Part of a small language model's weights: width 192, MLP 768 tanh GELU.
Each number is 200 + 40 x the weight over its row's rms, rounded and kept within 0 to 999. Layers, rows and columns count from 0. The size before them is the row's rms in percent of the matrix's.

# layer 3 MLP down, 192x768, rms 0.132, rows 0-108, columns 704-767
103,180,262,235,230,184,178,174,163,250,236,148,201,160,242,215,181,200,168,186,178,238,211,172,227,183,264,161,247,200,204,156,276,164,218,208,198,186,190,226,141,222,131,171,157,193,241,224,201,209,177,189,116,180,269,184,190,215,175,166,219,171,175,160,217
100,218,193,232,225,205,190,209,184,193,191,138,152,198,261,141,151,196,183,239,170,179,183,237,175,207,189,272,250,209,296,154,170,206,191,201,232,207,219,226,176,190,177,232,221,173,196,203,151,131,248,243,262,222,179,174,245,154,221,171,118,229,163,276,152
104,168,191,196,191,171,182,233,181,194,159,165,227,260,167,127,191,232,189,246,193,254,279,183,169,177,233,233,195,215,201,222,209,259,171,148,192,172,242,179,225,190,294,176,140,216,183,144,192,173,216,171,132,305,196,265,148,190,174,197,246,141,235,213,206
096,166,188,235,165,196,145,137,228,188,194,120,266,234,163,188,155,161,192,192,186,206,157,214,115,173,260,247,222,161,227,196,135,192,275,247,221,189,157,164,213,153,196,192,277,156,192,162,171,242,214,258,202,228,206,242,192,253,180,229,192,218,207,184,240
100,237,167,166,216,165,264,262,163,179,187,175,174,192,259,150,252,214,214,220,208,190,141,244,255,171,223,190,198,192,127,229,216,153,200,195,179,201,200,222,170,249,109,177,244,208,198,215,231,224,217,142,205,209,200,155,211,206,273,193,228,221,254,202,149
100,149,233,138,156,162,181,159,280,255,171,209,222,276,171,181,201,253,170,187,224,217,167,230,176,195,182,277,145,189,252,207,175,196,240,215,216,232,231,253,201,143,203,185,234,203,181,253,173,130,174,229,210,203,199,265,205,228,180,238,172,207,247,211,198
108,165,227,161,178,186,193,162,217,190,199,232,151,241,173,188,181,164,271,180,220,141,188,235,171,215,207,224,180,255,112,217,171,247,180,214,165,219,196,184,175,239,218,190,177,119,196,180,210,236,190,152,217,194,190,278,215,198,128,218,189,179,226,185,176
099,231,181,215,138,235,123,212,159,255,201,200,190,183,167,263,287,218,170,204,158,148,151,134,198,167,171,138,168,196,192,285,111,204,184,167,216,215,179,184,145,130,219,183,228,197,210,139,276,232,178,267,175,221,171,213,233,243,156,198,218,136,95,214,215
098,132,166,210,306,177,232,144,184,146,184,220,222,245,135,240,213,206,177,192,160,226,169,229,269,164,150,220,175,210,124,226,222,137,201,225,267,122,292,214,195,224,248,175,232,214,135,173,176,119,248,215,226,250,148,148,154,181,208,213,180,156,247,177,266
091,202,138,217,161,154,225,149,164,147,249,217,129,160,221,170,219,242,223,152,210,223,195,135,238,194,148,221,204,202,131,179,237,318,257,202,165,145,215,233,174,149,207,197,151,175,193,178,189,162,279,194,233,174,153,240,239,219,251,167,216,235,181,134,167
099,166,192,176,203,218,123,240,243,266,171,216,194,194,204,241,156,177,177,203,223,219,172,272,235,168,164,251,283,287,304,128,166,148,190,194,256,168,202,149,214,241,229,196,214,262,166,314,145,195,242,210,191,291,131,274,250,181,179,231,150,208,212,125,178
100,200,226,192,177,195,167,249,145,178,184,206,198,247,157,186,215,200,230,191,216,206,231,180,178,232,211,246,144,186,134,198,196,216,200,212,200,201,181,170,173,193,146,173,223,273,225,234,262,254,200,169,292,213,178,227,220,201,166,216,226,145,214,225,181
101,201,205,188,233,228,248,194,236,164,234,159,172,221,179,150,210,180,188,206,246,160,209,158,206,230,245,190,188,168,153,213,175,247,263,251,198,214,256,197,213,224,193,213,167,197,182,138,121,256,182,118,175,186,131,175,185,187,208,199,119,222,258,200,226
107,193,256,179,198,175,169,154,250,227,215,221,267,187,194,216,235,241,279,264,198,157,184,213,151,205,151,260,227,209,331,168,170,162,212,213,156,240,170,218,235,184,225,235,226,211,172,187,210,236,171,183,176,257,260,166,228,186,183,217,248,206,175,178,234
101,210,136,210,161,233,176,153,176,234,183,177,217,151,176,149,202,175,212,192,250,200,225,163,137,231,212,175,178,223,111,193,124,169,187,202,136,196,211,234,206,251,198,242,249,183,253,191,227,188,207,198,254,116,228,228,215,205,206,213,214,148,177,260,247
104,159,144,317,204,174,217,273,218,224,210,177,197,196,274,209,162,190,236,188,224,169,192,260,141,165,193,215,178,268,256,229,205,210,235,263,226,216,274,159,305,208,215,114,249,217,203,250,205,191,185,225,196,264,135,240,229,192,159,221,242,199,269,240,188
101,144,146,141,279,250,261,168,249,124,271,218,196,118,244,123,179,183,163,210,209,224,264,264,210,221,173,256,169,208,272,152,202,168,191,176,193,204,184,196,223,112,211,210,126,170,195,261,217,220,195,178,146,217,231,218,191,253,191,208,266,307,174,179,269
097,243,201,213,187,159,169,220,209,238,203,133,243,141,146,214,110,267,208,214,177,265,189,206,254,217,179,185,198,228,185,155,268,155,188,195,224,152,186,191,236,236,174,178,197,197,251,145,154,222,148,271,226,195,191,178,192,230,168,221,273,240,182,204,150
098,195,213,286,202,132,204,236,194,168,169,169,200,272,208,216,200,225,159,266,165,189,187,182,195,171,207,138,216,166,219,169,182,207,175,179,297,176,130,159,192,260,207,159,264,199,220,222,200,231,260,264,236,188,152,256,210,197,155,254,159,163,237,153,174
106,236,256,205,223,248,189,147,231,199,183,190,167,283,147,207,132,193,166,238,202,198,189,153,235,226,236,291,153,224,155,210,196,243,225,186,268,190,280,198,202,250,157,143,190,216,171,225,210,159,172,277,291,191,205,232,136,269,174,212,222,136,244,205,200
098,219,160,244,165,216,255,199,208,183,265,243,206,160,235,231,200,165,230,225,197,216,164,237,220,246,215,196,179,280,186,251,173,193,153,225,205,224,187,258,136,177,225,260,187,212,229,242,192,155,304,193,205,77,150,166,223,211,227,255,197,181,190,218,191
099,149,186,155,226,223,209,108,208,325,237,197,189,177,136,239,243,250,226,245,183,196,238,154,209,249,184,182,254,200,158,179,184,191,165,215,214,249,150,199,149,172,191,178,157,196,105,264,155,227,200,170,239,156,225,158,121,179,189,266,243,174,114,142,190
099,168,221,190,258,217,162,177,237,223,122,203,226,226,178,256,275,297,176,158,222,218,204,183,242,227,224,243,149,175,208,162,236,225,168,236,188,230,222,191,125,185,171,188,147,177,233,174,229,171,199,242,92,187,251,182,191,266,216,209,110,164,249,171,157
096,189,226,166,180,215,187,245,188,209,245,199,245,250,241,247,208,214,195,217,172,202,232,303,170,237,212,153,271,146,276,189,258,197,146,93,210,140,191,203,242,181,188,256,206,189,203,221,175,251,152,146,142,246,204,122,164,183,237,215,218,169,179,214,180
105,164,237,193,305,199,171,204,237,159,143,197,220,232,182,142,256,206,176,183,269,197,201,160,142,206,204,149,170,246,102,201,149,202,276,194,267,194,212,183,290,195,239,148,211,107,233,222,147,193,192,182,135,317,151,205,216,205,199,164,193,214,266,212,113
102,221,209,169,159,213,176,139,167,294,240,114,119,207,206,162,164,167,229,243,171,191,165,134,151,208,293,238,181,213,321,273,158,157,142,188,183,295,205,209,269,159,182,157,239,209,202,164,159,248,176,187,242,240,196,185,149,230,195,209,240,222,183,254,242
105,157,273,243,245,215,236,192,220,129,216,228,177,190,230,293,226,323,218,221,148,233,231,173,175,219,226,155,145,129,190,263,203,246,191,190,210,221,191,266,177,218,287,197,197,205,100,205,182,203,169,152,136,218,225,225,85,108,263,174,205,205,168,152,213
105,191,168,241,184,204,168,174,244,177,174,108,180,167,149,223,137,126,188,278,147,208,190,248,230,194,184,187,197,197,289,228,234,131,262,133,168,152,151,253,175,222,215,225,169,189,154,185,245,214,215,182,216,153,158,209,251,254,153,210,176,202,206,183,231
097,265,171,171,193,180,146,207,261,148,173,261,214,162,214,194,237,204,219,184,156,215,137,136,243,247,196,188,188,186,191,237,211,178,162,149,194,202,151,204,199,122,217,266,251,231,168,274,157,131,172,270,195,176,220,126,189,248,181,175,125,204,155,190,197
098,213,200,140,176,148,198,226,254,164,178,199,178,180,198,152,309,176,186,171,211,143,303,172,207,182,256,229,236,179,160,210,254,148,203,172,243,163,200,214,236,267,222,172,192,228,223,219,256,237,174,161,241,245,221,232,155,184,194,174,284,191,228,194,171
105,234,156,207,184,177,258,250,186,193,216,156,244,183,195,124,191,204,224,162,136,154,133,325,230,168,201,201,225,226,246,248,255,131,199,199,279,222,228,188,221,218,268,198,182,225,179,252,189,290,175,228,201,223,220,211,239,239,260,192,130,235,229,172,164
102,165,222,207,152,199,210,295,193,229,221,210,240,251,190,207,262,265,162,194,227,237,208,183,233,276,174,233,212,183,230,186,253,217,252,209,215,216,219,178,238,154,170,229,148,199,226,198,168,249,217,267,305,154,254,195,277,185,200,168,213,210,153,179,217
097,170,179,281,211,122,213,161,244,228,179,220,178,218,133,189,225,261,184,212,194,169,219,227,177,197,242,207,190,207,166,146,260,221,117,195,171,171,143,245,129,174,193,226,179,187,211,223,182,286,332,166,260,180,144,154,219,205,176,173,172,258,153,168,211
099,151,226,218,117,250,155,176,209,188,207,84,137,195,156,310,232,200,230,197,275,184,150,241,173,196,132,224,141,233,255,216,211,188,175,222,177,206,167,262,242,190,281,205,182,192,192,257,235,220,205,211,141,114,257,191,294,234,160,238,171,209,209,158,223
134,192,185,244,171,207,164,167,226,190,199,211,192,250,190,196,263,213,165,186,164,224,207,180,264,219,260,181,229,174,240,214,148,230,209,218,183,198,166,196,153,255,233,217,215,204,162,172,217,190,180,180,198,195,191,147,162,209,180,156,245,166,117,180,254
098,212,198,182,236,248,268,221,234,252,203,265,218,151,188,291,198,179,176,218,178,214,152,201,269,189,208,163,198,251,252,182,227,209,263,172,209,149,247,239,198,185,163,200,172,275,330,231,168,222,137,211,206,102,199,226,236,164,142,189,126,190,140,195,210
103,200,150,228,156,178,146,211,188,198,139,226,156,191,214,229,134,228,171,170,336,164,191,131,223,170,169,232,233,249,166,195,256,189,145,155,188,161,102,176,260,211,220,165,182,192,159,242,207,176,185,180,200,166,150,220,210,158,156,183,250,251,194,204,238
099,167,253,216,283,177,236,175,191,167,204,165,235,195,140,95,257,171,153,163,204,168,166,172,275,226,232,176,154,160,234,218,223,232,141,203,202,232,140,153,147,239,256,255,104,162,240,148,215,218,169,245,195,205,237,103,149,215,233,149,159,210,160,204,155
097,140,239,166,243,104,227,243,200,312,257,197,207,172,246,197,185,180,282,189,205,245,251,200,153,200,230,168,169,185,195,181,170,184,203,215,201,228,198,194,208,250,217,119,233,158,201,192,165,151,249,217,217,157,170,164,155,163,193,239,161,194,175,214,171
099,230,205,158,124,196,283,213,216,188,192,205,260,226,250,176,211,176,184,177,190,202,174,194,149,212,241,272,209,192,167,204,160,169,164,159,162,157,199,264,240,310,220,223,200,245,187,227,206,186,162,189,218,230,205,203,97,176,182,170,218,164,207,193,153
100,233,261,166,218,234,139,183,223,220,127,304,264,171,191,183,191,151,232,212,243,186,208,169,234,239,172,203,193,199,189,236,135,204,225,288,199,196,224,181,184,244,219,222,190,243,221,189,178,197,220,272,146,265,135,132,197,269,169,163,240,178,212,181,183
101,146,204,209,199,201,240,237,253,157,182,235,165,172,198,108,230,261,170,155,231,267,256,218,183,130,122,218,232,312,189,169,249,170,227,212,190,219,248,120,174,209,181,155,234,247,207,228,242,223,111,250,238,231,148,165,221,187,251,140,247,201,178,169,182
096,153,165,202,194,228,130,160,96,192,276,224,244,131,223,155,231,200,204,208,195,165,173,223,241,217,219,164,264,149,201,229,221,208,133,282,190,185,173,219,179,207,169,190,208,178,191,259,176,177,125,242,191,200,173,204,214,268,167,262,186,239,225,212,140
098,257,239,172,209,220,233,165,207,188,211,205,183,172,247,271,134,219,174,313,245,186,181,220,188,214,233,170,208,210,190,217,220,167,168,191,159,204,148,203,181,248,215,219,178,176,223,241,262,152,157,259,236,171,194,232,184,143,180,187,187,166,205,188,197
101,166,243,125,208,178,183,158,135,272,199,238,200,120,181,168,268,189,225,233,228,195,200,262,207,200,188,157,258,163,138,247,171,239,223,217,226,182,123,207,183,223,199,199,234,149,242,167,214,231,183,269,221,171,186,89,218,210,155,219,137,178,213,203,264
107,183,173,157,211,186,194,250,123,192,216,257,193,184,176,236,281,300,258,229,242,184,222,169,205,185,213,111,278,134,126,133,195,155,241,154,262,268,272,205,181,179,190,197,171,210,154,148,226,251,206,239,206,157,289,193,168,165,211,189,227,199,189,216,201
101,204,188,191,161,273,112,209,265,184,201,153,135,240,196,239,225,129,158,250,157,133,207,205,234,242,206,131,199,193,103,192,179,204,254,258,227,114,192,207,210,191,170,196,220,222,186,144,224,221,210,161,140,232,213,165,228,150,217,218,160,155,216,172,166
096,258,171,188,213,231,203,197,260,193,220,160,313,198,217,207,158,206,177,156,181,197,209,233,197,239,190,263,229,248,189,233,227,125,212,223,159,224,223,219,262,199,243,176,163,194,209,144,242,271,192,244,239,175,216,247,202,207,181,145,211,258,244,169,136
103,203,240,126,263,176,236,145,191,177,228,241,213,152,181,203,243,266,165,134,163,193,209,202,263,186,185,193,192,139,271,204,103,195,214,217,164,257,185,201,177,154,227,251,182,179,214,215,220,208,221,170,221,205,231,243,151,272,247,180,160,173,116,124,257
101,206,195,209,218,229,266,238,185,185,194,179,179,250,173,245,188,182,223,213,228,127,228,173,194,220,154,241,215,225,195,165,135,247,160,313,84,197,214,243,237,173,185,286,231,195,197,246,240,186,246,229,156,113,194,196,221,222,222,216,198,250,225,185,254
096,283,195,180,186,206,171,259,200,245,159,156,151,254,223,196,188,144,245,179,190,191,118,213,185,250,265,238,289,156,162,178,159,247,125,245,203,178,193,191,170,206,210,200,185,171,222,239,229,250,152,146,254,165,178,168,209,194,177,214,246,246,242,211,145
101,148,256,175,303,197,158,201,218,252,206,297,208,131,231,177,230,212,199,207,214,177,222,145,239,241,169,177,161,184,238,189,303,173,174,133,202,98,182,200,232,235,197,115,213,246,198,193,197,156,211,176,236,271,209,160,223,190,191,230,222,207,238,250,239
108,167,193,265,237,205,215,132,209,213,213,196,165,195,272,139,173,189,226,218,263,191,172,269,210,151,202,172,213,259,234,223,169,210,258,134,221,148,280,225,187,166,183,202,246,119,218,165,209,254,218,199,265,269,231,178,153,249,164,210,281,208,356,208,180
097,257,195,185,185,137,190,221,248,166,193,174,194,203,214,162,217,171,197,189,224,172,198,226,213,224,164,236,249,191,278,206,130,250,179,232,201,207,179,174,213,163,168,238,266,226,263,258,207,177,136,227,197,182,155,213,209,144,169,169,214,165,157,124,166
110,220,145,200,185,191,241,154,136,280,226,176,238,212,150,241,146,221,199,196,264,219,226,198,212,175,226,195,239,155,281,213,265,221,186,233,178,196,207,213,208,89,165,195,250,204,134,239,215,207,228,236,178,177,197,201,92,239,221,203,184,223,182,171,230
096,259,249,273,147,232,229,234,196,142,250,223,267,260,104,188,166,203,229,195,192,323,166,124,180,194,225,189,157,145,191,172,190,193,161,87,215,147,188,186,270,91,175,210,178,165,204,245,322,142,201,270,201,209,151,173,214,295,170,178,311,239,201,165,177
104,164,136,206,198,189,252,220,284,196,174,218,224,185,298,171,152,152,281,217,218,132,180,218,259,166,172,160,213,211,231,196,134,183,181,232,259,188,264,193,185,157,126,236,215,179,225,199,179,185,209,245,232,217,187,199,258,188,198,129,160,238,300,197,173
094,201,111,209,214,199,160,197,231,192,239,223,225,189,179,144,224,268,166,168,165,253,199,186,252,205,138,215,141,178,155,222,86,241,144,219,124,204,249,169,198,155,177,240,198,206,217,232,142,132,191,231,142,157,196,178,287,153,250,198,193,158,168,237,134
103,225,167,179,239,188,149,128,237,190,111,203,164,234,186,138,157,295,164,140,234,223,264,216,194,218,217,228,174,244,259,195,184,254,268,211,211,158,205,224,176,150,179,204,318,221,222,185,198,175,197,238,200,165,179,245,186,232,234,234,142,148,226,154,264
098,206,256,209,184,213,279,215,260,116,205,200,242,108,206,200,211,169,218,260,210,194,262,145,145,225,211,251,221,207,209,235,239,227,168,179,174,212,164,258,249,208,186,184,215,167,171,139,259,207,221,224,176,139,224,236,172,244,180,158,242,179,237,163,258
098,170,212,215,167,179,217,232,201,200,167,165,160,153,226,220,223,155,160,256,195,235,117,178,227,172,159,202,194,201,100,178,261,209,185,274,217,225,232,129,216,232,191,193,186,211,253,188,223,185,214,166,160,153,236,240,205,172,199,199,214,145,185,185,165
105,311,202,254,173,190,221,263,204,176,173,209,209,222,216,106,182,166,207,260,203,260,234,210,116,229,180,205,171,169,259,154,189,227,213,178,211,174,217,218,255,152,194,137,224,206,244,245,192,164,230,164,169,199,175,212,165,162,124,301,234,218,189,113,227
092,326,182,194,151,193,222,238,270,234,248,151,173,187,201,152,218,158,165,229,169,215,183,319,238,209,183,180,211,202,145,186,213,193,195,177,284,228,213,226,231,281,162,214,273,230,179,142,183,250,209,199,145,177,198,178,186,199,227,179,185,211,268,209,134
105,190,172,212,161,224,187,156,192,203,224,234,259,228,155,249,218,249,226,228,257,208,177,151,177,246,218,263,314,166,181,210,280,154,191,236,150,257,185,195,214,164,221,227,207,209,193,162,187,189,207,193,183,117,207,185,185,223,237,199,148,162,137,150,249
101,196,271,158,198,230,221,211,191,122,247,125,209,136,215,211,240,202,241,318,134,238,187,217,188,295,195,197,206,213,195,190,117,254,154,217,161,230,230,163,193,209,160,254,207,159,200,191,148,157,223,211,246,192,229,162,251,197,208,237,169,184,144,197,162
101,193,214,156,286,244,254,184,165,194,213,206,160,158,207,247,177,138,283,182,203,256,155,213,182,207,158,269,136,285,238,255,209,195,198,220,195,141,184,191,181,240,278,240,225,188,180,163,194,196,239,193,249,232,149,206,201,230,156,168,232,169,248,232,216
103,173,241,156,216,123,189,202,279,162,226,166,227,240,225,239,244,288,224,132,165,187,253,229,146,185,139,241,175,223,232,156,234,181,139,215,205,224,179,166,225,190,188,217,256,224,161,167,242,169,173,237,186,287,202,197,145,259,228,163,95,194,215,268,229
106,283,200,234,195,166,279,219,188,154,193,203,181,146,161,254,229,209,309,127,181,197,146,117,217,234,238,212,173,246,255,280,110,226,172,171,228,232,162,204,132,134,251,130,129,197,180,149,229,173,190,259,184,151,219,223,183,170,166,108,238,201,130,168,251
099,223,108,245,120,145,197,229,161,300,205,179,241,217,163,217,207,183,215,268,222,259,227,273,170,220,201,195,184,211,207,218,187,176,311,277,165,254,220,190,125,221,261,227,260,186,166,135,134,217,265,140,199,225,202,208,167,193,153,217,215,225,145,261,186
103,171,200,218,173,195,231,235,230,229,229,204,226,229,194,195,248,272,236,261,182,243,201,174,177,155,247,187,180,159,159,185,260,211,263,240,147,151,195,179,251,222,176,258,231,186,193,166,189,170,164,201,199,127,210,143,214,216,217,147,230,82,186,288,245
103,205,203,211,186,220,170,264,241,230,218,171,206,305,216,224,184,172,229,203,178,200,136,232,222,191,226,177,215,204,236,156,222,223,192,242,200,183,171,162,241,206,214,153,162,234,182,244,200,156,207,242,167,174,203,250,183,177,195,243,204,183,251,217,157
106,202,221,155,170,201,219,132,246,177,189,226,161,168,208,222,279,229,219,173,206,144,208,201,152,197,229,191,164,194,186,226,88,187,197,217,274,188,185,176,145,299,218,231,297,216,262,151,152,219,217,177,185,268,230,227,147,138,247,144,216,168,282,234,185
099,173,141,167,207,251,184,198,280,219,204,196,153,171,211,128,218,180,216,168,228,218,212,183,211,201,231,221,202,185,310,141,162,203,179,180,209,257,190,181,109,199,174,295,152,216,143,179,255,194,236,181,207,178,269,233,256,201,138,198,227,195,181,227,205
103,225,184,205,127,169,177,212,177,232,114,97,151,165,252,231,151,123,109,160,298,194,229,157,213,162,194,261,181,281,225,134,184,210,211,248,182,172,267,190,211,178,112,132,200,205,176,158,114,229,241,213,221,169,160,234,147,216,177,245,215,229,238,180,230
105,169,198,225,259,218,273,214,144,248,262,270,178,171,195,231,248,199,281,228,217,167,238,197,197,142,211,231,177,251,259,262,301,267,141,268,188,152,168,202,225,248,222,193,226,217,263,167,148,222,182,181,99,220,150,226,208,222,203,273,171,147,241,203,201
103,183,197,238,189,273,213,228,205,218,220,230,163,192,254,251,237,180,148,184,152,260,211,143,160,166,139,145,185,193,103,261,174,198,205,223,201,139,139,205,312,168,216,102,206,229,203,186,123,211,196,177,229,126,217,202,165,139,212,176,235,186,237,173,238
097,264,196,106,248,154,114,235,217,210,239,275,237,221,254,240,171,188,164,177,295,209,243,238,231,151,165,132,219,217,187,183,237,191,286,224,160,198,224,124,211,265,198,224,181,227,167,267,189,136,275,200,172,195,237,231,172,222,250,229,195,215,253,158,186
108,157,137,220,223,197,176,84,153,218,234,227,183,175,190,219,212,249,208,177,140,210,186,231,186,151,148,111,235,182,190,218,235,174,176,179,168,209,189,178,186,165,313,210,236,154,186,212,199,195,183,178,208,218,274,188,186,251,197,195,173,186,182,232,184
092,187,214,259,197,255,150,219,167,188,189,265,225,184,191,89,152,235,157,177,154,139,159,204,193,138,183,281,212,190,219,267,210,187,233,148,199,202,186,166,240,196,193,188,177,236,187,164,231,205,205,145,257,158,230,259,155,248,232,241,166,162,188,184,224
091,245,113,187,273,274,152,151,132,183,219,248,163,170,152,235,224,136,220,205,158,170,184,283,112,231,201,227,245,193,203,101,206,190,171,132,127,155,201,209,224,184,216,239,127,222,236,204,188,224,157,216,122,235,147,189,138,146,205,134,107,208,167,241,207
095,283,171,158,188,212,190,102,210,227,215,172,173,220,224,216,164,181,173,225,172,209,183,169,275,156,241,237,241,225,256,153,227,195,215,183,243,250,242,243,154,261,151,173,287,268,193,204,221,249,177,232,196,220,168,207,250,161,152,175,158,214,277,172,216
100,231,172,238,251,220,276,259,233,206,218,189,211,181,162,167,214,206,259,270,180,191,207,131,204,228,221,117,212,196,146,175,172,235,215,226,265,215,177,119,212,196,212,159,242,209,235,225,192,140,193,230,140,265,206,246,121,177,258,232,209,236,187,242,162
097,267,175,212,209,220,186,173,244,195,173,180,224,211,219,166,220,79,155,172,238,211,236,89,147,185,243,186,214,173,141,211,74,207,211,189,139,186,217,223,243,189,169,202,175,235,237,151,129,173,235,209,247,227,199,212,234,127,170,205,212,220,146,199,146
102,247,176,230,209,230,254,209,195,150,216,154,173,174,218,181,180,128,184,221,227,186,167,166,187,200,176,216,222,216,181,192,204,276,201,170,209,167,233,202,194,165,96,231,179,222,306,248,186,235,220,195,212,152,203,197,198,201,175,183,131,193,274,168,240
100,205,213,241,233,136,189,249,225,153,182,128,190,68,190,245,188,205,276,255,252,145,274,180,223,244,181,165,136,150,233,186,146,226,154,181,289,275,202,176,229,186,239,218,206,132,203,126,163,225,227,184,217,241,253,232,217,195,179,197,162,194,185,234,170
096,218,243,200,220,189,253,200,154,205,226,201,192,171,207,222,222,196,205,184,222,251,226,262,230,204,208,163,199,204,209,182,145,293,237,182,188,226,222,210,184,265,202,164,182,161,216,216,273,249,238,218,178,259,203,191,218,190,300,223,179,190,206,235,182
101,209,170,205,224,219,231,185,203,209,151,205,197,212,213,348,239,219,137,202,90,213,268,131,232,190,209,181,214,257,153,188,227,223,153,247,151,120,279,213,168,244,228,220,153,266,150,118,219,166,197,187,231,152,159,204,203,170,200,165,186,263,177,194,247
098,123,212,172,105,221,220,228,236,120,252,253,231,98,249,206,212,179,216,243,197,149,181,256,189,184,218,280,145,207,212,249,238,271,188,203,169,150,243,133,235,283,177,204,151,155,197,178,170,188,122,220,110,296,218,161,333,227,204,211,196,143,282,196,143
100,242,215,213,188,174,181,173,158,219,221,213,128,173,211,177,265,220,216,172,212,246,278,125,172,191,173,173,150,198,165,129,148,233,180,174,171,231,222,205,165,239,163,147,201,227,247,209,209,184,143,184,191,213,151,146,216,165,172,147,216,207,219,232,157
099,205,248,222,159,240,243,222,161,144,193,243,165,207,161,165,200,138,152,196,200,244,143,164,166,219,194,239,198,189,175,154,194,213,180,238,130,167,234,194,209,153,207,228,253,159,240,248,180,186,45,182,190,165,208,240,275,178,232,287,201,99,162,178,174
102,144,216,213,145,257,219,119,192,239,106,189,168,196,162,212,198,281,208,207,221,234,245,196,197,207,122,268,186,243,98,175,195,200,197,170,165,224,213,217,204,197,190,264,184,118,219,173,157,177,235,212,152,247,209,177,222,222,245,208,206,246,226,184,238
096,171,232,160,130,233,209,245,184,148,225,111,166,207,161,154,192,174,132,251,194,154,45,207,111,213,249,178,229,191,204,135,193,171,201,152,183,196,254,168,183,252,213,212,185,141,200,146,190,201,217,299,257,151,183,197,283,162,198,224,214,222,214,178,267
103,186,178,263,149,193,178,179,196,208,194,251,192,125,232,173,205,255,198,164,243,118,192,167,196,167,150,207,155,122,182,251,313,241,198,295,241,194,207,129,211,163,177,193,219,202,270,209,186,202,195,155,172,280,194,104,247,164,140,188,173,211,253,242,223
101,222,277,261,204,219,283,235,240,165,206,225,178,181,201,239,273,221,133,238,184,213,244,166,131,236,223,198,268,248,126,139,133,197,162,227,251,159,249,194,176,189,155,278,223,228,235,172,236,157,281,188,267,164,236,170,165,205,243,159,164,232,174,187,217
098,205,233,200,243,151,197,210,223,190,221,270,184,201,251,189,182,162,180,157,196,215,254,126,231,179,200,182,188,208,131,183,267,187,176,205,196,185,196,167,223,274,183,152,187,293,273,206,247,154,180,195,169,174,203,252,165,240,139,173,148,227,173,124,253
100,232,113,237,293,245,152,154,125,175,183,261,207,198,240,243,202,262,174,120,160,226,250,167,206,222,216,187,318,171,116,214,225,189,203,251,277,207,229,184,160,195,215,217,152,231,134,235,196,250,199,184,186,275,238,262,173,179,192,133,177,173,84,215,121
099,279,184,173,201,211,235,232,180,137,133,218,248,182,275,158,191,137,175,242,242,223,185,243,176,176,205,213,223,182,209,218,187,262,212,230,222,196,239,187,196,186,186,173,120,253,188,162,146,228,197,125,231,215,227,174,186,192,155,239,180,177,144,173,160
100,177,195,227,123,218,155,176,244,213,127,151,142,250,166,182,225,249,177,144,145,193,172,221,206,273,221,254,142,190,199,190,277,185,192,245,158,160,178,217,171,112,205,195,242,178,179,265,235,147,221,213,127,151,214,145,240,241,248,149,176,271,244,231,184
100,95,298,216,166,220,108,207,214,203,188,159,286,158,145,176,197,191,234,224,119,168,148,110,175,275,251,198,240,207,219,190,258,183,143,142,225,189,188,249,139,162,240,211,219,285,202,117,123,172,193,222,202,169,231,197,198,182,231,184,177,230,186,277,184
101,150,224,185,251,284,204,216,188,257,232,233,163,199,203,109,140,263,235,238,253,217,243,278,289,238,125,261,165,183,250,216,196,242,204,147,116,169,215,159,246,282,227,249,255,214,234,192,164,224,220,232,192,242,193,204,161,226,151,193,219,215,213,254,212
106,262,234,184,105,284,201,218,153,202,120,160,229,211,191,207,180,191,184,201,205,157,176,217,225,156,128,137,224,157,214,225,179,243,179,126,277,283,307,177,195,166,173,222,198,221,205,199,152,236,172,216,157,200,164,241,196,184,147,175,180,153,225,179,169
100,136,126,151,275,218,244,161,115,224,169,229,202,173,181,178,172,116,179,211,192,154,213,203,184,183,190,158,174,153,186,190,266,169,160,129,282,192,200,188,249,176,138,176,120,199,229,169,271,129,188,235,202,163,228,147,223,191,197,166,182,116,231,201,232
096,239,183,186,170,138,197,206,198,190,218,189,232,222,160,288,165,188,186,241,285,166,275,267,254,192,170,213,162,215,147,215,228,202,180,150,161,204,196,183,233,208,113,270,292,188,175,208,190,188,171,232,242,197,198,238,168,201,210,315,147,228,240,289,204
101,154,196,181,147,206,166,160,136,219,268,235,168,184,205,254,161,198,224,173,242,177,264,202,163,235,251,267,184,177,203,296,164,129,205,176,160,229,188,284,157,156,212,200,247,157,122,188,198,215,161,142,197,218,156,177,170,191,206,184,202,222,137,218,220
100,175,230,219,185,184,207,191,199,176,184,151,250,95,187,225,256,239,182,270,134,155,202,137,234,166,236,193,175,176,174,196,211,193,207,177,264,158,169,214,187,154,191,275,186,165,240,221,181,226,182,180,165,201,245,138,167,248,227,135,191,156,188,188,157
097,197,199,239,190,159,195,159,246,195,196,242,176,251,182,241,138,162,290,241,229,157,188,191,169,169,240,213,192,236,222,170,149,254,268,205,200,158,203,176,177,225,191,187,148,177,197,270,118,185,169,178,193,218,217,184,229,235,133,241,222,152,230,286,218
097,141,235,234,236,187,158,196,157,247,203,125,216,232,204,253,143,192,224,99,143,210,228,181,192,178,169,169,217,228,193,182,224,193,197,176,198,162,221,190,151,222,190,237,220,200,185,213,206,198,198,224,176,259,170,234,248,173,285,184,216,226,150,170,152
104,261,166,164,177,260,170,228,139,181,137,226,216,247,184,209,157,157,186,288,138,197,145,148,262,179,177,200,174,143,199,189,218,177,168,220,141,224,207,111,206,222,201,281,98,138,229,189,121,112,212,199,155,200,223,225,314,204,145,182,248,281,158,197,233
098,230,233,235,237,225,192,213,207,132,233,186,186,200,179,270,170,179,136,151,228,166,186,208,149,218,160,194,186,213,83,181,238,207,248,214,217,186,216,233,165,182,120,235,213,163,111,241,180,257,125,200,160,157,215,230,152,237,224,226,212,177,163,190,118